python train.py --num_attention_heads=8 --head_dim=32 --norm="layernorm" --qk_norm=false --init_std_qkv=0.0221 --init_std_o=0.00493 --init_std_up=0.0221 --optimizer="soap_variant" --learning_rate=0.00417 --beta1=0.95 --beta2=0.99 --weight_decay=0.1 --max_grad_norm=1.0 --decay_fraction=0.721 --dataset="wikipedia_en"
Each number is 200 + 20 x the weight over its row's rms, rounded and kept within 0 to 999. Layers, rows and columns count from 0. The size before them is the row's rms in percent of the matrix's.

# layer 7 attention value, 256x256, rms 0.117, rows 200-255, columns 192-223
096,216,191,184,191,185,194,196,182,224,176,205,194,217,168,204,223,163,211,165,194,211,225,179,222,181,194,190,194,206,227,249,224
093,230,210,193,246,220,200,209,241,217,178,207,176,200,196,218,202,168,215,175,211,202,225,202,212,159,208,231,210,190,190,216,205
086,214,237,200,201,192,204,232,193,203,195,230,188,195,182,205,199,234,224,208,221,202,189,201,205,195,194,163,259,211,206,196,189
093,186,197,224,171,197,186,227,205,242,188,182,190,177,212,220,197,184,180,162,175,210,210,216,216,201,199,233,202,204,188,207,220
084,175,163,213,212,157,177,191,222,183,219,221,193,223,180,163,177,225,186,211,182,186,200,266,210,189,222,204,237,218,193,190,225
086,163,191,162,161,217,188,224,201,202,230,187,208,207,185,217,209,185,180,210,204,198,211,223,184,197,193,190,249,198,202,205,203
096,188,202,202,246,183,217,191,231,185,208,178,190,202,198,247,194,190,210,214,176,191,194,187,182,200,185,188,191,199,203,199,209
095,177,179,228,203,212,212,169,209,217,207,214,202,181,218,198,187,209,204,179,186,209,202,228,172,230,178,213,227,205,183,218,230
088,195,180,184,210,174,231,230,186,182,218,246,176,228,193,212,187,184,194,203,188,212,210,214,192,206,179,212,180,224,232,177,180
085,219,186,195,198,224,172,193,207,182,190,168,162,187,165,163,207,188,194,210,219,235,158,186,205,171,204,162,223,209,215,198,194
084,199,175,164,193,183,210,189,207,188,220,198,231,190,174,261,202,179,212,184,195,186,184,245,255,232,178,230,175,199,192,214,218
098,201,189,214,198,194,217,180,200,193,206,187,219,200,222,222,198,182,226,203,181,218,195,224,184,192,186,245,236,194,232,170,198
090,187,229,233,212,205,205,164,190,202,179,211,216,177,181,184,217,174,196,189,191,207,206,212,196,222,190,194,210,205,230,190,218
094,204,196,206,181,194,188,202,217,172,191,203,198,214,185,177,208,219,166,223,181,178,179,233,193,180,205,192,210,190,205,193,153
093,210,202,216,237,197,168,164,251,195,185,206,220,183,230,216,175,203,198,195,204,204,192,172,213,185,192,198,180,194,223,214,216
088,196,197,209,186,218,174,201,195,166,188,173,169,208,172,206,214,205,208,199,188,186,186,177,212,218,190,166,209,189,240,172,171
096,196,231,187,206,222,218,204,185,245,205,222,219,206,233,179,183,176,178,189,199,181,157,214,181,217,209,176,208,206,170,182,240
083,241,213,189,232,220,194,202,208,190,217,223,195,217,216,194,214,170,196,212,217,196,201,170,200,209,240,209,208,249,227,190,200
089,193,224,180,185,209,169,217,239,226,174,201,189,208,190,238,221,217,185,202,204,152,176,182,203,209,171,189,235,220,196,164,189
086,227,185,185,200,158,192,195,169,199,178,187,238,208,228,197,203,188,197,184,221,191,207,207,194,155,188,218,184,217,209,196,193
091,240,224,180,209,217,204,202,177,184,182,206,220,222,217,190,215,207,234,214,220,191,208,201,161,228,195,225,197,180,223,201,213
091,202,218,205,197,184,211,205,206,190,156,204,194,213,192,203,232,225,183,212,177,170,194,229,188,189,165,187,201,201,199,192,193
096,194,164,189,200,201,210,175,193,204,200,187,259,175,152,163,207,210,203,194,183,198,214,199,182,215,213,244,201,209,168,222,207
090,219,207,224,183,205,223,215,233,181,211,205,170,169,224,200,204,215,189,201,216,180,202,168,204,189,215,218,205,176,183,220,175
090,209,237,216,204,174,191,170,223,191,177,209,188,188,238,208,207,184,214,161,207,221,195,203,196,245,188,203,192,221,220,194,209
091,239,164,194,213,239,194,176,229,213,175,241,193,197,206,231,207,191,216,195,185,208,207,202,249,185,199,199,247,196,180,242,205
089,225,214,180,248,170,196,203,182,176,217,224,201,198,200,189,150,211,191,193,202,185,182,200,174,215,203,185,202,249,203,202,225
091,212,259,170,215,212,207,201,193,221,230,160,192,183,199,204,182,199,213,169,197,192,188,165,175,239,177,190,197,216,203,184,195
090,205,197,196,210,217,193,186,190,205,210,208,151,195,231,237,247,166,207,152,192,218,212,198,221,197,182,197,209,211,225,189,185
096,200,174,201,208,188,188,171,218,222,160,216,226,158,199,183,216,223,169,211,197,234,221,194,208,196,222,162,217,180,169,197,216
089,174,233,179,192,197,230,225,198,225,194,218,183,213,198,181,207,150,246,221,206,219,224,193,156,212,191,216,166,229,192,170,200
090,219,187,250,202,223,214,186,161,196,202,219,233,209,187,215,217,217,221,179,172,192,220,183,212,201,185,198,218,197,182,165,205
092,219,219,175,181,209,184,243,202,220,242,237,185,179,222,165,245,196,235,205,215,191,163,217,191,221,172,208,185,220,225,227,216
087,181,210,211,178,185,235,194,231,210,171,190,223,166,215,188,212,198,199,227,181,181,173,198,201,207,221,207,228,237,201,155,200
090,163,217,199,186,190,239,174,254,200,233,226,193,231,221,258,193,236,201,179,207,218,225,187,193,230,223,227,187,207,219,218,169
091,186,216,194,207,171,210,173,172,201,211,156,243,179,225,198,177,179,215,190,213,188,242,198,218,204,211,181,217,180,205,195,175
091,167,218,201,181,188,206,216,186,208,222,187,204,170,213,180,218,192,212,176,186,184,179,206,186,186,202,243,185,195,238,189,183
092,225,171,215,191,223,202,193,198,179,196,196,199,195,180,185,200,233,217,177,217,203,174,205,214,197,182,243,209,199,204,193,187
100,209,196,191,215,201,177,199,223,210,209,225,183,199,209,194,165,184,212,198,173,203,221,185,207,227,176,209,169,174,225,198,169
091,206,199,242,159,208,183,198,220,176,231,191,201,220,175,201,230,190,207,189,226,205,198,254,190,174,205,218,188,177,260,191,176
094,210,201,186,223,193,226,187,203,194,164,191,187,185,168,223,218,200,206,206,174,197,217,184,218,195,203,157,182,206,179,216,244
089,202,219,225,211,194,207,168,228,228,206,211,173,175,219,203,173,199,160,229,221,202,205,199,194,212,203,202,209,205,159,217,152
095,196,207,192,195,192,210,166,197,200,222,211,232,183,185,180,202,204,220,199,188,190,208,178,212,241,233,202,238,201,200,208,205
092,197,181,177,219,197,208,213,198,170,202,188,218,174,181,183,202,256,184,191,213,206,170,228,212,184,186,225,167,210,165,225,216
091,230,210,171,225,204,191,177,196,242,168,195,199,194,180,168,204,157,224,213,227,160,231,198,209,227,198,182,174,217,178,198,214
097,200,235,189,259,212,221,210,194,208,152,192,201,221,201,201,207,189,194,171,206,168,208,211,219,190,198,159,186,182,190,204,220
090,153,199,207,190,185,215,201,175,184,188,215,161,177,211,224,185,205,206,212,200,198,189,210,236,206,210,185,194,215,226,196,201
091,201,175,220,178,185,168,220,192,204,159,215,195,190,208,177,189,189,205,235,209,223,246,216,164,173,214,199,193,214,226,196,215
088,191,156,220,230,224,179,139,220,211,181,202,219,206,150,218,193,218,201,237,212,169,217,202,204,190,193,207,202,185,180,224,193
088,223,179,165,214,219,183,180,176,184,218,220,172,178,198,197,188,202,200,193,189,211,205,204,224,190,170,184,191,211,190,231,196
094,198,217,206,201,237,206,239,201,175,221,199,195,244,228,200,196,222,182,241,177,189,185,202,186,181,190,196,209,219,215,211,169
095,221,184,213,188,205,198,179,191,226,169,190,195,198,206,193,220,177,182,208,185,214,204,204,178,200,229,188,201,171,191,190,229
089,226,183,223,196,248,187,197,211,190,182,194,181,205,207,165,178,192,208,207,204,193,174,202,236,181,234,232,167,180,220,193,187
086,206,193,207,170,218,176,195,209,216,202,186,178,198,221,175,162,212,167,210,237,180,214,173,168,185,195,194,207,206,209,218,194
093,191,205,202,221,201,207,182,246,213,218,209,191,189,185,220,174,193,184,210,222,240,202,200,199,212,188,182,219,203,226,218,212
093,193,194,217,187,198,220,208,184,164,192,171,205,229,177,183,218,202,225,219,184,210,176,220,209,171,208,180,209,167,183,231,217